{
  "n_layer": 9,
  "d_model": 832,
  "n_head": 13,
  "n_kv_head": 13,
  "head_dim": 64,
  "d_mlp": 2240,
  "vocab_size": 32000,
  "activation": "swiglu",
  "norm": "rmsnorm",
  "norm_place": "pre",
  "norm_eps": 1e-05,
  "positions": "rope",
  "rope_base": 10000.0,
  "rope_fraction": 1.0,
  "qk_norm": true,
  "attn_scale": 0.137,
  "bias": "none",
  "tie_embeddings": false,
  "parallel_block": false,
  "extras": ["capped logits"],
  "init": "normal",
  "init_std_qkv": 0.0189,
  "init_std_o": 0.0189,
  "init_std_up": 0.0189,
  "init_std_down": 0.0115,
  "optimizer": "adamw",
  "lr": 0.000773,
  "beta1": 0.9,
  "beta2": 0.98,
  "weight_decay": 0.17,
  "lr_head": 0.00606,
  "warmup_steps": 290,
  "schedule": "cos",
  "final_lr_fraction": 0.0,
  "batch_tokens": 131072,
  "seq_len": 1024,
  "doc_mask": true,
  "train_tokens": 1063000000,
  "steps": 8111,
  "dataset": "wikipedia_en"
}
Each number is 128 + 24 x the weight over its row's rms, rounded and kept within 0 to 255. Layers, rows and columns count from 0. Numbers have three digits each. The size before them is the row's rms in percent of the matrix's.

# layer 6 MLP gate, 2240x832, rms 0.0496, rows 1080-1490, columns 64-95
104:150132165147140116141140142128085097147094088110121165114126159126121101125111123102149185135116
103:083129125138149092173134144132130166176151161121081148145160138145174116166164114103138097134148
101:130154127135136132109131128138133179087109151153098144124105197079125115138077091090092159122147
102:128127119122113133107107134114092106158138103122132116147127112090156127142090106088141132140123
107:087056111102134135190139143112103175105171074186133100102102133158152130108105123079133176156135
098:117129139119115139136135107130125119138073122149113135151158119130102084129091128169136131119112
099:113126122093150108127140126109139135095170131143131129146134111133141192109145117138109125112093
099:130147110123133132126147128141132111100123140154151141147182125143153139111146110092145069155112
084:174096125131116135110194174104122123150123142107132157142140132141123154144153151149151097144100
097:140135120101129167120109149126159151102087128108125130113116144099101129133113114110113126109155
094:175138137113138107154122177093121157119155126062119156121138097171116167065125126164125141096169
094:174118119109108090107107083130148115114117106096105079115148116152151113098131140172126149121151
090:120105159117099138146136156131113134117090102106176120105150137105104122132116126124135088130142
100:154154131153161103092185123167117124108135160098146161133138128151159152123136101094139161126117
103:114153128134113159111110100121170125145134106139180123139117145129128159126136109122092115170137
101:090099167185146105151102157118120126122093133099151087126147113127142144097140147148103148087131
101:126114091144152152129119161154137137136165142158123171086144114147151116135184107149193183119129
099:126130115118140087166113134161128133135135100172126132112151130182099123142136123127090187168105
099:141131115136162111116112110142117067111135186133111150118147095134142164113154066169120144091151
107:126159105161119135168133178087136165098150117133141136116068054080117118151065089115119144116137
104:130118127124111096140156115152112109116147113119117148113127126143113084122098110114101124136129
097:096088153183151139156106090104108120125127117172130078129101143131134114130122118182164142175102
093:108123140122108144141128115156094131101174159146080140135130137148141122131138130104144121118089
092:101090137145140126161117142083153104135152114112100137103116130107082137094086149093083142126144
102:107141158117160165131128121103129149093115150145103105150092087100154110123108128083121079118142
089:117153135133142131170078143136093092117199093096147177154127148137124196082108142039139133130165
101:150139102131122121132126135102158140093099106106088120138125108055124081132111127139100137132166
089:130127165144158119143160159107130115148167115179124104123111119117133097099147137115098129118138
102:171158104136109077134146123116094138124117128117125150101133102133095065130131174103096136201117
098:082158130107121174123123122120136134135123166130158130121114160091138130136109168137103123131108
098:116105109129131125149188143128070094111140108145137134113108114070171135098159101089111132098146
104:120134117144124125130114116156132124148108157106088114140135110130149106077116146099130163121126
104:128096077124097168162154109165167138084164117130121140144121152105127112127134120156156134122111
110:123129118151101135132096153123096113088126095120134192123110129119165093141116121084147172128132
104:151092121107143159140132159081139114142130130164107146140108122137150087130129112118126128115082
120:161110083134118116157136117146146126162130158152155111148180124116122127089157105142097107121135
105:128094087094115182148152140165103146123091099148138147128156098124150149137134165131163132164152
106:160131139114160116153084091126168108127105161130120134128152162165156123101095136165132109098168
094:127134174132122084141129151117111097106114104118138149139113144150152125144111149157105154128123
098:127170147104132125157100138163145104113134125118131160088147145160166139092153140113151135165159
101:157132103139109099132137132082143136118172150111160185159114103120112096126129144107104153117143
104:147137177111137123085086136096106132156136158091080138112121145169081172119159118087106106124109
102:129149139138130081192164107129127107122108103159167152131121161153119086120134180112083080108116
094:141105173142115155157091128095135127089152120127132110157102133123167122087096152161147140062115
099:104127141109124133109101127115135107140087097113106144098127105169157107114156119163129099082111
100:166152122142134113150119089113109095152150138096149137124102088108150127143081124114143145141128
117:121108087114113136144137138117135106135126142117194149132142120117131128101160084103079128108146
107:164144105082143082141102064094115122139139079154102159105185073146128147158134157147172108151111
090:073158146104125145127102178126103138106164111180115122108115111141150113091134125083116116152117
106:151124111119094146164144162125126101103191131133129122097135120098145151087160111111120111085135
095:125153145141135118162110125131133116142109131159159094138097117145131143146126117129140156133162
108:114108129147084142111150109123104151086088124127140114119125148112125114142119127128140122123119
111:126097148086092104184146121127164095162124150145136126115131147128121148133149159137153132114132
095:141155179151102108127145125121118107107169118133103142121083116123142116081148126133133089116100
101:130158130105115151140117123102129122121121120163140120105103109122125121113145150114130136102125
095:126115111117128102183111154096088142114113150135118132147151175126101079152115103114128129164113
099:114117134132131138118119112098109129113145101154151156132131126143092164144197152156121139123162
106:147095112100100160137114138109169100107156142181148148124119135116117160127146146140136128130103
095:125145119119109112167132083153089139108110175164097107162110082138152119130143177154099131106107
101:119114127154123135108168152086167120170122138153131144141117103096112110140114148158162126122147
097:137125164124129167156085195157124114148131145111088130157143144156121152114158110123147178124110
101:147107091158129099145110131126136143136134165135115148208124101179137094126116098131166152120105
095:139136159102173153086135095101105116078135164102105100128179114123136149133128094136102152113120
094:166103123120154100155148154116099134103141146133091131119142101090105160149121121140095150127144
104:166111127066139115132134132066167111118128155165129062126118099135071148128108075102134118116110
101:092102141143154184102150107140115114153116168134083095155160113152139108129133153121161142122122
107:146103157122192078152129133116139112105166154084132159135153188146147089150097100105128134154130
103:150110093134178119096123124113149172126134165140181158147140109122104151137112107101066132094123
103:138117131156124131148151126061139164148131106132151133148126104170092117136148149135172092126114
107:110115142130129120124126120128064100154142090121164095132142075145092122170110078143130180132118
100:120150138105142138112109133132132173138093087099140117128117085145125088169130121123186124105160
086:157153143095105143170124125111127133088172146120170159128141119185149142132145123153140157109142
103:094125106145098151130156140112122144109113144146118133152157093094083114115123118164148125135105
097:173109080168146126109138130140136131172142094075089150118182159185170139105120098089141137130086
102:136086101100125183092122168131151139189133099128126109110134133120096094151148128133141120119094
091:056123112159122120116134127119147157122144114125128115172130143115145146116125126098100154148127
102:147119117090100138160156105133118136131133093117127143104171116159108124114108158106119104139166
098:107114089113128099130140134154118126121129132162164128115107128097110121080133110087092119135120
083:112114119116125125159138128075131138126101145142115106152146110123162161148120124132114103113129
107:115126142139107125134170109086132126129051140100166141101133125093117108169132107133147097143110
105:179148165148109100099160131108163165103134110139113118113129159138118125146140142144080141162154
107:122130113101123092110139105119102170126137152151139112110155155155130133141125157122095126161144
104:121132157133096086154129150118111128168119076123115154087110136164189105090139097146150133137134
097:126153167130143191163161155101129083165125131168144159144131107131162134145166127093134127107148
099:125135148150117155144128083093098136124167179076089115137119107137146083151123116113115140124137
101:133115110072132191129097121115115122156110098154169171116135176179146125135099134104125139173130
099:175128155153159099146125076118149120131083110089143105114110118136129163140122150111089158145134
095:163104111149147127172149142106148112156139166107135143133141159096151159055119145126174125117132
095:185076087100102173139097089107086133106166130098142104122104107121137100146110124102167128157104
095:135114139158130092111111085135180116105089084130121147132158113119138120147152150140082119106120
097:130147108144168124085165146131118160115145126109132101098101140134119105147137143151141060121119
102:128128158144142094079122136141154160127070124114193128136173086120121137103133154156126105140122
105:193149108152154119148115139127151137102109078131140106074135130108137145120090188083121131121154
100:176099124129098143135128099171146118109125121150165139117155102139103088137113130161098155126133
105:140142122113137122114145144090135121140098126115125177091117133113178142105074127137130124108127
097:163129105084142124116095139136142136126145142111117112110140124098116179159151124133152133114190
099:145129094137100145065101141156183133100119092134139136073174120121144133135115127087142117175149
102:104107109087148100097130110111127125123120138147092074103125143134107101128139143114091111193133
096:165137149145110123163132117173119133132148127174104134083128137153134154094113096147110094118140
110:118126161098114158123104189107171096134179135129132125171106104148125159128148093117135187104181
093:158083168101171163081131109097097100116106160129083146072144179150173100104159126107113138148118
096:154096130114105119147143107144130151178125116101125139132122145163123139143127108131109113160144
104:147120127108143125081111135159156111114120094132147141127105169129104087134098118100150117119097
106:145092142136127145122146141132090146139147105102164143147103150153139116138106120135103184142156
102:192114143146138088138149145082150119152100126111166129143140131125119115089095125124124113160147
099:089086112141140132127145129151118179142090150134159150154108145135105111112149158155126109103088
103:089076112133107144142131147146138154150170154132153140146100119117094162127115140177135162169099
097:147164116124089125163125149164138078152149113074076128103152178129136089080149143147126118106131
100:148137124142087115112140159144142125149115138119097125119073128120107162121137132123135111123130
095:147121147131115145116096104107156099100112088106148124117124120137158101110170127158134113106114
102:135113109122133140115127104150149144112091128142127119171157104175143112133128140111108154146138
102:155169132119129175155129095148111143122132155158117097122085135120106111126129130105068152144117
097:099124141101130105147183132137167118109155106114097154111140098176179141120153160108116117141171
102:138080139176153127149139121114141139105108165081141144151153071073131122131141124146133114108109
100:149075112086122126128119156099131153144134142144107137175150146110104169150126157128106153115125
105:150155142169099132085143151158139160148105100098126113150123174139110144142109159199136130115126
097:155116141138130104120148173146146094142141135100209092133145121132133121070087079080068157139154
098:124095127111093094126103146142113148128177118146125162118109082137141141133136133114137133159161
108:174079118130146164087167174144128087135177127126155155147172109085113092090131160133105113111099
097:113105153102105144144161132108170112093122120189107097118076117124106172100147138133129102189123
106:134090109140082162088117129167153090139105170112128069098135133113109156124097146171155155123105
104:145119100112096139112135138156101162119133132105164135121137144099140138166119143100138160121121
099:134070107130122103124084124141141087075126115150123139122110132131130128087111110128103127166132
097:158142161119124120135126112141095107119156124100146115101090105105149179152160108147163135140106
104:121133186134156104138136125071115093138101144092139150147137116108151134065107105102125157116175
101:098139112117148146103128111124114153105113106170152109103148162118149103134141158115120158164130
100:142138171138149111110116120148100144128159165119139133080122140117125147132136112160112155153116
107:139095131136117152101131105119167093104167131144108063101149164133096175114133146156149112102113
101:144152080106113121134183121106139137091102162122140124096137129103127092119114133147138144100130
101:088138119099097139135108110140143144133111089153116146133150096102129131081117098139140109103122
103:158108130195139137110111084122096135141081106115146130100105179097117137081082130160097136139093
098:129098179111093165148150172123136132122147113108122132077140090133118155096125150149108100168143
098:085131116154077122079143132158143103165158128110164145143123167110130117079115127135155139146075
102:161109085136134132094108091167139145110159142122142106126137123118125106113109118186154143150147
104:123122130100144143109136121099118168155122107117133148113157116156109147150109117129134143152130
104:178115164125131154104120133120157123134106110120079098115130126133143091131133131120129131103089
098:101135186123083112153129111079145133120132116086130138130135118132096151124153163146122144103188
097:125141154134130112153169113157138130066109131120145132119139126162145099118123160107138143154141
103:152138096144096068157143117112157129120203085085106138122139114123136161125132102084121131167173
096:129098130090083136149149103124131134122169124136134086150122165156143149099182099131092136160140
098:166147128120124143166111112153145115161125110114162170135123150132131123115172087117110091116135
102:116116144096114115155109121128105127123128098133095104094126104120090131118113108102122137145107
095:136134093139137156120164139110131134151110112118166137115127136139171138138124089139119095154113
105:098117115127117107144141136149094144133131132133163132143108150106150166123131121100077115131123
092:152106143128115120128158112114103132145161148105126164096141111175144164093129134073134117156124
107:177158117110115116093097112068140137086159152112101065139137127152134110121123127136139112179153
106:170149134161144138102155093106120143088130100143102116161106119128118141139150148142109150121107
102:140182136111125100100129131134091140162155113124096105151151154115121097163134137163164161099106
105:106128112122123164120071090131112137117118138160136094074123102057098101150163109134130114136116
102:152115142113173138081133140113115101112178130087148149147119126115124110123103087131107142159159
114:183121093156150146111111096087148126186152124102108112111128099134159085111128111085149105159111
100:139137107091102132174134142141118164150114109150086113140140111144124117174120091110196127143128
108:150105134130097081136123119146117120108132103142130143124128146141126124144113140110131116152111
102:109146131167120102115106118134126086148152123097151124109160053106115101135107097110092146108154
094:154087122111090120102128108149140099166107084121089101123120128151132136132122134088148184135129
098:125119130081111171132193108103137151092100147173176099130143155120109113173141146120127122132112
100:132114153120098116142124111139111101114113153169125130118147144132122115136148105098119119114101
093:151091158136201127098088141104171157103151140138114154116141130190130137148138139146117134160106
095:134097135116094114113119143109120116195116112130131136078131123117106151177133126148151153170097
095:127112139142131151103105066072101120150112181118109161148130127117110108124094136145134117147147
111:133109117110104168138124121113108167118139128105147084131147102094109109113124148146077128126130
098:106150162122112157109126163126089161102117119175116127157107103144142166168104138113142121082127
100:091111129130115131136136143131121118150175119139091091143097166075118113134082144206117161122129
100:177096129117115146108110113122143123152108129117110108121097148151107136165125122122125089145158
102:120120093092119139080161142104116099100089146132112120159133186130103127134143121131171131198153
099:164130124146132105158141131119155108113137137174102072147063130104120119090156132114157163155109
098:081129115109137132131115163103135108141107122142160142145122122128128145165158159098112136101142
095:112123139079138138132130148140136111127131113113160122100160120130112119166123143119107150105101
095:179091140132175136148091109075151132134130139148138107127169070090096114163132152138096121106141
096:104125136136158076082146107134102133140111159138160120102143102118143121184126156165128150125100
103:162098116113103127117076101133101128139099134100076084123115124150137123161145139130120088157113
103:143115126111093146130117141131148122078126124151182125127158095179085131113143132125121133166111
100:123126120123163102115117099143073159153116147080119110126165118146113116163108114098173155133139
105:160122167162128125117142083107112132116096121137180126134113177166147112124133108124141122146148
099:086134110152104110131129138105144144144117120124143116127121119111148124128112148123114130106116
091:146103131094155129118136139127121128140144079097143124119109137058111141074131126124117120137124
099:136084076147155079128120111135149140128097128163125106155101116146147071096129173140135172120110
101:148086132140087150117118175129121097174131140086093146115155143153164133142148143113134110117131
098:142114124155157133164136136154081106101167098151132133075102082179136145107119115139120127159169
110:169123129099127147125181100104136159114105103103159115126106095124148095142128129103158107135133
099:155151118127113172133115103118147115158109131144107135100132099101131156127147160128120174131118
107:136121103126159113118122107141138128138077076169108176112186135120149123155162095157148099129129
100:104121143129139105132147168130141146097166150116125132128129117129092114138145171162138107133130
101:131117124143116107126153163126131119122130126095090112120109125137138141072122110091153136144135
103:157104094149074131095083150123119114161131152115098106137118137129098122074105138110119170136109
100:157109151143136169103108088123110097144128143116124131132114162124124144132135097149139127136095
099:117161133108097167112100092111106122143149134130169119101104124099152159133072125124093136103109
094:155135074140146127134106117123128143104119120125084141047153092167114138105142114137133187132175
097:173129089101114073134127122158121130181125170129162156120147145093122128168092094109199143138113
101:158127131104125140120135147157128145117114108116155122099178127137168175143123122100117141115131
111:115119138126134109114090140122131131135122141148100131133121121114145143137097136156116158143134
096:112118147175114128103162153130145139145171145161158127144127130130112138119146167169100123124125
102:118139138116140126155161120077141127095123154155151129125148110107135158081120130087090066099122
102:129136146096143097135141126136152139105115132114121176153104132131173131102147139134163152131171
102:115139156101123115152151103108153143159150121160152102114154114122120161105128119168091108150100
101:138065097157091118136182163119095151118146103130111118123145142131123124146128171122111127145173
096:134123092135160101134148109137126106137079101137118143125174118147152124103120158110137098159157
102:155093129118138086124082148107153142086165135076142101101131107123130129126143128118106143118136
106:125095136113117135139118131124125171139096148139125168102150100123120131133124156164100197116146
089:115078142112176119114137162116133133107110111139152180147101145106147175168107170125120130112112
101:179131108125146152131138146114159130144158103063134073079115137125153162138108120124117121096088
108:106151128093133137149125101123121126117142138161111141153115155139123110098149108124117118127144
099:128110113129136092129146123128143117110104141118084123130096118121132134127144124106140117105131
103:108145130111087098137134137139116136133110132150098120097107133153149115131156152111106118135148
110:175185181121134101155134120116097110097113128117134105083129109135098157169120158098091093109142
101:162098126147158130105098118131105112152088144141091152082150154090151150138095127169112141127146
098:153113134110143151132133124153177116125128129125091135161122134185186143135135121138121110118129
100:111111146113120053154132127132176123121094113168120163143119164131142165155127151157078098089137
099:153098147171116135184123124102121101147119090136122162129106146121146122131148110108109086145134
095:158155117146128119109121102122122107146133119090146131095114116141134160170098138101112120133097
103:097105102111122131125106086115115117101141096119126083121118107144120125172129151097166103146136
097:128122106087164095121146137162130116109148112158138148132078138134121127112124157116090147110114
105:121128131095122154135112151110125120106123101113118136103141124117154146110151125095152103145158
096:090055120117098167139130154126149134104147129118120145094172160176140118097104142089126128162124
100:115141154120142152105145138107137154133121145151139113201130112148105150070097137115112149091162
107:129125107133155137123148162140113137121123094115092091122150117146143082115138131115134148139149
096:133126130145122113084151105141127142166134154131155125122116140127114108096100122125127156134102
103:128125139119151140104122121106123150153148122155164127130133145124159122089135104144120167130097
104:139097117134103128150153066125120123093117107122149144132083126136104130141118144158112112147130
104:136102112121091174123130129154132138106092129128096100117150135129149138159097114156079115096123
093:110111134116145150140142133149163113172129118137186152121128120133143108127119114158156105101088
102:171119142134068155100074128177117143101085108158114144137180135121129158117126179141130141189153
099:107110101173086163161110141133104156171094117150127121143125088077135149110125090110094137097131
105:137128132120128122112116129124132164126114158166108134113116114106112147147136152159179099106106
104:132111154138110140129091109159146146138148120136159116101154115097151140176096146121098116143102
103:080084092112105132122139153162132130137114110134151159100153148136108082173093146128099115152075
102:138162140129149139067097163108130135145120159104108146091113127132132111120128121145125188133185
099:104091119129137133114159183142113164110161111133166121157135176114153171112124117114132106108114
097:169109123107106140135135097146155084133095127109151118124132114155164144138124157113156114158142
101:096114137182082136143136117126142120127136139148142114074112123121128133096096103111111108132127
102:107083115128149120103107121102141124156164156133120144143112091115175138160160121151132151123162
099:084153111145152097184111099108129119136134170125103095130106114093155142119133113095087161102143
101:129097111128115150086155108128135089087087111121125140144160137109135098188148182118104112112122
102:103093114126112113187167107124098099054147106110129110143112152107077109150104113095137122155130
093:111089108151122137118157136133127137148169137149128129136134159137083103088102113147111142119107
100:124146135110058063139134141111146119117128131084144114137158120125148138168154118125182076146148
098:112124155120084093088137124149161108142157164130143151138151137123103120097112074139102090181128
091:124104126093122093146128062157144125110118146121138150105148087101164168137130151093101105099126
105:109127124087114121117146154113110145155141125086156113138120109094067120160134101127140127115158
098:135082117181148134137123163143165121163134119119122114118140113166144127097106146134094128150134
099:140118124146131153142141123137116101164192095092149118122121119110130186128099148138157138159100
098:130091131123150114139146117103125123131138129136126132137140093136115081123114118112120114137110
102:135144093100122108155115166136118125178094116121131136165142145098137115138084129132182155144123
097:111123082109163105136161155104108157151131092145094120143126133092106122120108096153202143105146
099:118130125109128138125123085143098117102179112144147137125152103121123108138142066115069148190089
097:162157134081087091130161161128127110108171101143110115124140124120139084066094133156141104139168
106:088107112112106108119121098097126150134175134158128082145148101121142091151121101094109112114119
096:134091146079095140096094131113120177128131154100105128108163112119149162134128108148157135181072
103:112106156132170117100096104054131146111107126134107117165101148090060161148120141109174129122090
105:135105104116141158110118107105141087113115124109126140114131162143154078101122137125121121132116
102:128144131095132101096080121164135105116133143119117093148160128074135138136115138146082159123137
101:109132108134109098107144123115102158121116150114109113156156110154118147120131144093114184160099
100:172151139164163157114107140107116088126179101105197070125147130139111155136144165135117090149110
104:127098114119135143142182167147137145112131106117127127144134137111083140107113086101150156163123
100:149149156147108146102130147110136139122133121128141112113127140067108123105109096158123080103094
106:104149154120109125101123094109129126139079124135140158119120158097135109113150137118081074143133
098:113118125110170132155126161132153121130136103154125160063124129130126135155120069157132166129123
099:110139099157134096148136126121108115091114115142138093117145084104088142186137109142104123066159
101:143102116162158102124116150140182117108152161107148082110110104101101154097109112097103154134188
097:153132167122108119121148144111143150163092065113119095093142188135113103133111144114162129115123
091:088159160108155132141139144120111130143134125144154067131145152148106086153139086153124111137131
087:150138125156119135065126111130125140175123097103157089111172145113136143160079165137150118122105
091:156123155124114104150115122144128108133165143168140129126137115134074145111122151107116106186101
100:104108127122160180119126147112113099131124135124128100119122130103120135107108141112163116103173
103:145154134109127174136152130131110136150116151146079141112091102133127141109094089134158117145106
101:181107129144143179085158102097114088092128158110131133082175150105137145142105115105116118144110
098:168096125115125152102130067117101112128150120127125100155116145155125159130168095110180156136097
086:123154160132139170161147116089116106107136117134112148141125129118127124136153076118101101151130
095:144100118143129121148144118132144119141163104170170155154140157117118145115121128069140125139121
098:148138181151155132140133132120173128094154130113143148121121077139089195161148096131112078145128
096:133156152113138130116143171130132147085100132141070127156112137138119129089138102114130105127124
107:094136118145135109111155107103109091131138127133165109123162138142147144153136129135104086134144
100:145145108123126127132168175111108095099107136110120119107147134149108119120166128171078145122113
105:136131125127140165085138117087131096118146145180099159150160150146102103125124128129144125136124
099:142102127086166179157161160158130091123136123136155122122125115117130138099124142118124147128097
101:142150141184117131108107108148136124145126148114144146135118092096129074094132094139159140139116
111:143136133115142187088133160109127102116128144117095131133131119077124143140140135163148151102151
095:094113167120120152106105135165150122139121114111121105151102150118076107112094121093138164109134
101:138182121144103108115186110139104108106132099126132105141146125092158158092125153168129116114154
116:153154108154120135142148124142156168093139130126146127094109163169149162141148102106139132127166
098:113095163122139065099161123140122150118112148110112157155096113101155134147130111101135162117134
096:187129094141134094092145133117136141171122122107106072148115122130133119132138109121182088127145
095:188125128136143107114101109153115100155092100100114117126165094107140131137117142122144157155153
099:061128160105105169140089168126139151131119160164162151107136064124138134133103149138128162151139
099:131123118100119125130127099128132149114069126153103078141160162094121125140110100142139112145117
111:128097106111130091102119135151172116091109126147140148149136163159111136090134102119145138162140
106:130124111119117165118132173144143187120103104093151125105093138138099148122122122102133106117123
096:131140072178162164136128133133089084128119139136111061104107106076149080164149136143141147148186
095:132136147163157125138141134133134106173099117142112147142110158121142117142116120127114138158093
103:117132128136107149165129123121114143158150167136087099136119122149144144146120112092115130148151
101:153117113109151107086122090133140190135159083130104091107155150134170146147134123128092097138077
090:126122108166128150040152093135120115155122116108149146122147072165148154134153116133126120141117
093:180122130122168104124128121126121084124120118127094143128162132126148136129147088058107122069154
108:156092096111103149107142122091155112128110113152098138168098151087124085108121116131152158137099
090:088134147114101130155168133107071139124138112180128107127130116217117146108147105104121110134177
101:125105131174145100162095111134113139109071165125135124159126140109119126079140124115125126140140
100:115151118132120151115147121081123175120149138127140103100130140147128087160117101094125140129156
099:112099136129108127098160112105129103106158137123148105136123121102120089157119124118109155111128
100:125131136095130139142095092139137131151149142127111101106120158161140106117125140123110169144111
104:175112111127144146120146149121130155106125128134063146105128184143083115143125137134126125162143
096:130103100131152111112156124078118129076152141127107118101163110131116154148132125082121166151145
092:149109118151181205131142121092125142137137080128109071185109129144118104101101102112130122144185
094:096123135145133046132084151095149136132069144123133113130144140100141089145123152123112129130134
095:105121132112132140105108128109173146172111137163140135189087102183139089116145081111103145123090
101:090133085119122147106168099102154152129126124158116127128135151111124023116146155104118108144122
093:096110129132140135144125110110089146090152111118109098067110100124144166125148117114128102169095
104:111117137130133145163164144131125137122125108137131147114104107121149158148114113132130092114087
099:132128120152165137128148146084130165128099102131169142143117118113131124153132116168097141155148
100:184082144137108108079124152105112120162114113133124079085175093114129158141074133162157129176121
094:125090133164100115173117143170149100140143112154113097149098135103066163102093154123110146129098
104:034092158131135156160129140148151148120139110130110132107157081110138161130121128152127100140129
100:138153091156104158133134137107147155125127153130124147134092123133133114109157124162118085131170
108:109084102163134106109183122127143120118126146096145107107138134092113128080085114123120103159119
096:153181114166073126118107106141153119140133117141149103118130138116136134086130145161118136156123
096:134170161104085160137147145136136141136148100109119145105134103065153119135103143120147106109147
098:165107124098123127109115161183161113139087136101116137144106123155084081091169129130141131083146
093:107130104115134109120122127177141122141121164103120090185118108135106139082090099113153175131121
103:159148137114115160105054159139139132092144138124142113166118133098133101134139132120107125133112
101:105118133147105137127145130136128130125110167120077144122134163114119119129108120094124111083146
103:135093085101161136098123133120125153106119116142140117105166150144092108135088154114117104154122
099:156069116108142123119136149115126110149151124099154141157121144116108062165129161100108101160118
101:134116107147114136143080111114141152126120124138143149104121153145126139112114105133125142115134
100:118159141125095170118169143149139133127179114115104101109072087098129163126155083038157140129148
103:151139117124134129139152147155140102131116125152149124156117123137144118137141102127130072131160
102:118110123148124125100148142150140141156126119126153135110145094124177121132125119138127119128088
096:149122122128100144134081121130127117160138141108128135119138113126150154143132155161114141137102
096:123131168113107128142131134138090111179136143129132130162091143114126148080079085171128157159113
099:130129140092153102140101163126087105151155132152098175135131134135121147136137107180127165149091
095:141131090159137106155174123114115142129145099144110115119147165106122116145112122096139116140109
102:142119150118113114143118085108152114161120096158121159134133099161124130136166108111101117133136
101:135098103099184135122117126122125142089150114139106152154090170152154146130114107082138092096164
104:167092132140122144132127137141156107104142118058140109134137121122094154151117137123142099142122
098:122119119155130124124133172171105166108139121086142118148090110111126126118108105131137152130144
100:111105114117119104150162126119163108147135105114146111107121094138129157147165149124165151204165
085:136151139118141151136164137113079124109163138155119203137165132111117112061139093092084128123129
103:120108147163079147108078154105133117138130118111084124072153106118144155081114156149143181140135
103:137116184064087136120156114131130109122128085104125112107144114148148138117137119082131126141154
104:121140143138126089119099093090140132124143121129128112127144063104105136132166123103127124108083
106:147141115165092163157102106111145103155138136166135089153109090076133121155126121147163167136109
095:106139135115161153149105132111123147106107115114104101109137130115128106179096101106131184132110
106:146133146115114073115074134087087133154132132117072118128108131112119130155120135172112136117123
105:104133134105126087144096128106125122113118121092138111131108110116126077151146126091139114117135
095:145154134090121130122169129106117162169161113102176126105129135139146118169068133114121114152093
102:162150158163102085115116132114127125128153137159108137152093086125147109105101151145101121094111
096:153115144105114123140123109119146097139151169117145149101126134143149116129119138113093133190146
100:115151128098121124073150148127139121117136133156156079118136125120166155135145102138098158082139
104:112069113126114160128126131134093113122117126111100119151130092156155099128150101176148169148102
105:125121103109112148150123152114144169098190127114125088094111121146085084106116106134107163171129
105:158129187111138129140110109095143088116101200119119135189123148123100131140136081143151086103125
100:110115098120131114107113108151129123137113154107163144141095113121154135112131119101120127139125
092:097118140113104153149106115074156129072119115141134088133150110145120145121123096103115145125125
102:171132143129121124135154138097121136115151158130124115147127095118133131139140135114104130146127
102:079113143118081135135150118131130111160126147112132097122168151134145108099137128118129086137128
103:116132101132102144127161147132111120138102139115121099121116124108084182118124115092179163146109
099:116085135116119085083115126133126091130093125140090134105111125114117097128100127154150148118121
105:154124139089121144131176123102096133109145126160084118118104140101095126154156107096133157121119
102:118118141155097129139183115165163136122130145125131136070132143135115113139144115123096149129148
097:128121139158114104131121140134150110125079128105099154126162109122146160130091153113134141151145
099:125130101157121106134085122145155098129116132099139149149088129122165167118146131137105106155152
096:150117124135115138110141143151162127182116068116155102096159130107131113154150128117162105130150
100:147073101134112125114178120138119106116155124137110085092151106115087132171094091106100113156104
099:140170085116124120137159098114109147112111184143134070119148163089142087099147154141118193115120
104:188162132158139123138095166119112084165121150127149150121145130096133108109137131106142182121139
101:126098074138142179112149098125104148137108145175106122106119105121150112159118113106147086160146
098:121139140158158131104077150080132151149105156127078111141108130113131097140115136140119114133120
102:159069101117159129120152127172159144130125126139155121141169157169110103130124156115191179155161
099:109140113135151144114117144090123110148116100116078126144109132105136096119152118132122128119167
100:168136139127133157090105107145146111165111128130112111112121183138114122062132148133089101131097
107:129162159103111094129117141154129169133073122082094164091152099120137165104093104107122131141136
097:098113131131141129177110118123126135128141127134111086143133105137157131190144169123115122142151
109:108119120134108126143166156142137126133117087135128092133121140121119068127135145134102154156143
101:090157158113144160134138116079140134121158179148135143142124089139120110103154145162103126187105
103:116121100145153126154114089102133135122101128131175137120164097127143147134147127106108114140139
100:123125105149110104090138133108134134103137117127100139117141099128144113100133082124117164097148
098:113138073120151107095090122123128119129100146163057142140097136135121115112104102099129132140147
113:122118133158153119126123144131157107159119148179105127153145129117155136107141141143158163135132
107:144088122100113160133101091116130152109137148112108108121170107122140129170131130157107108114136
108:162114134114143108104100111160123088153080139143105127154121137155140136094143125156129168096159
098:122110158113132122136136125109122117136162123157119120147090141144114129128143107125119102152129
098:099130143098134111140122120128145089075158114168157130130110120105132137091084140133151147163109
084:130127179173091104135136138116146196167116099166108120100173128133101144139104132123160150100090
098:151144111135096111138119102107114143129134087071136133152084148123068162157130141131132111116114
097:129138111127143132132105150116097194156108145123085085108117136151168127125137133128150162112119
104:148134084146135122085097110138157102112135135127117113139120154121100119095170111088124115108144
098:175138133110115136134160095133136117137185111106102158086146102131191133120115102117167132157166
113:108106099135106145133123135100126129131154133147121130172113149153115151126133098092097154128131
102:104116092130111105128120121120161118119146115104143162127164150129190098152136110141100156132130
102:125116112113157117111116126132111145137099076163149112172117167091104153124092141158129131119124
107:150116100108104146138157105097108096126116142176183084129110119135116115148082095109114137157091
094:158158121123101127175124146103123107084175105120076136116130114098112123129132095088145136138094
100:148142085132133118146130114118137102104100135141190101083163150091160108124124168145090181103148
094:100100111153132128124067136103139183106137166097138140177157157121167086145102105177131201160174
099:124064196102133147127148159153135137121117148159099117102153114144076121105149116138075090160159
098:140101121125124148128081108155144145095143112124114129120142156128148118154143148131109109139142
102:153130104151161153119094115102106104099095105141125123110134137118146115155125110089114116130132
098:143097124143136112088122104125146098138127119122140144084100112099166101126106116074135170082155
108:124123143092113153143127143105079125133166163155138170128155130143154139145148140126096143102106
103:086086103087121161123100123133134115128088113130102100157141089121116122159149069100115148155132
089:137152106101134114128101111123131146127118091121145151125118131130105137106139146177117113120103
101:086152104088130144138100095095141126118157134144132106163113139097117120122134184171094079124124
095:147090123124143175127143141124171105112172123114156123128146119107125102151076086115167116186139
102:141139131071138115120149126122118148131166075158110131116136099127116128114096141136120151120135
096:171122146128137151105120107176159096102152121124121184156104115094141138164167160143120116143109
096:113104156136123136118081103131113112147116115105165159069160122112173119091112091096127111135104
109:114155121100121137151094137097147123099130123118116133106142117088116147135100105115114138127128
098:107163108138135145087106135109079173132130114096117078156138137158120135085143126122188143159160
104:081107090111154118075085123096136154115164132139101124142112130154137142102128108135096183144136
100:091146141130111186172120110160144146128129095188112160110093127156155108136110127133160114141137
095:054130152125136086090141101124173149176115135174126086117087135140134089125139139141076151113133
103:116095130166101087130114137131155193087133117095114117138078125114133112115143160103134140118158
106:135132089129115094147163127084153127130128115152084073181119126132133139111147130085128121089107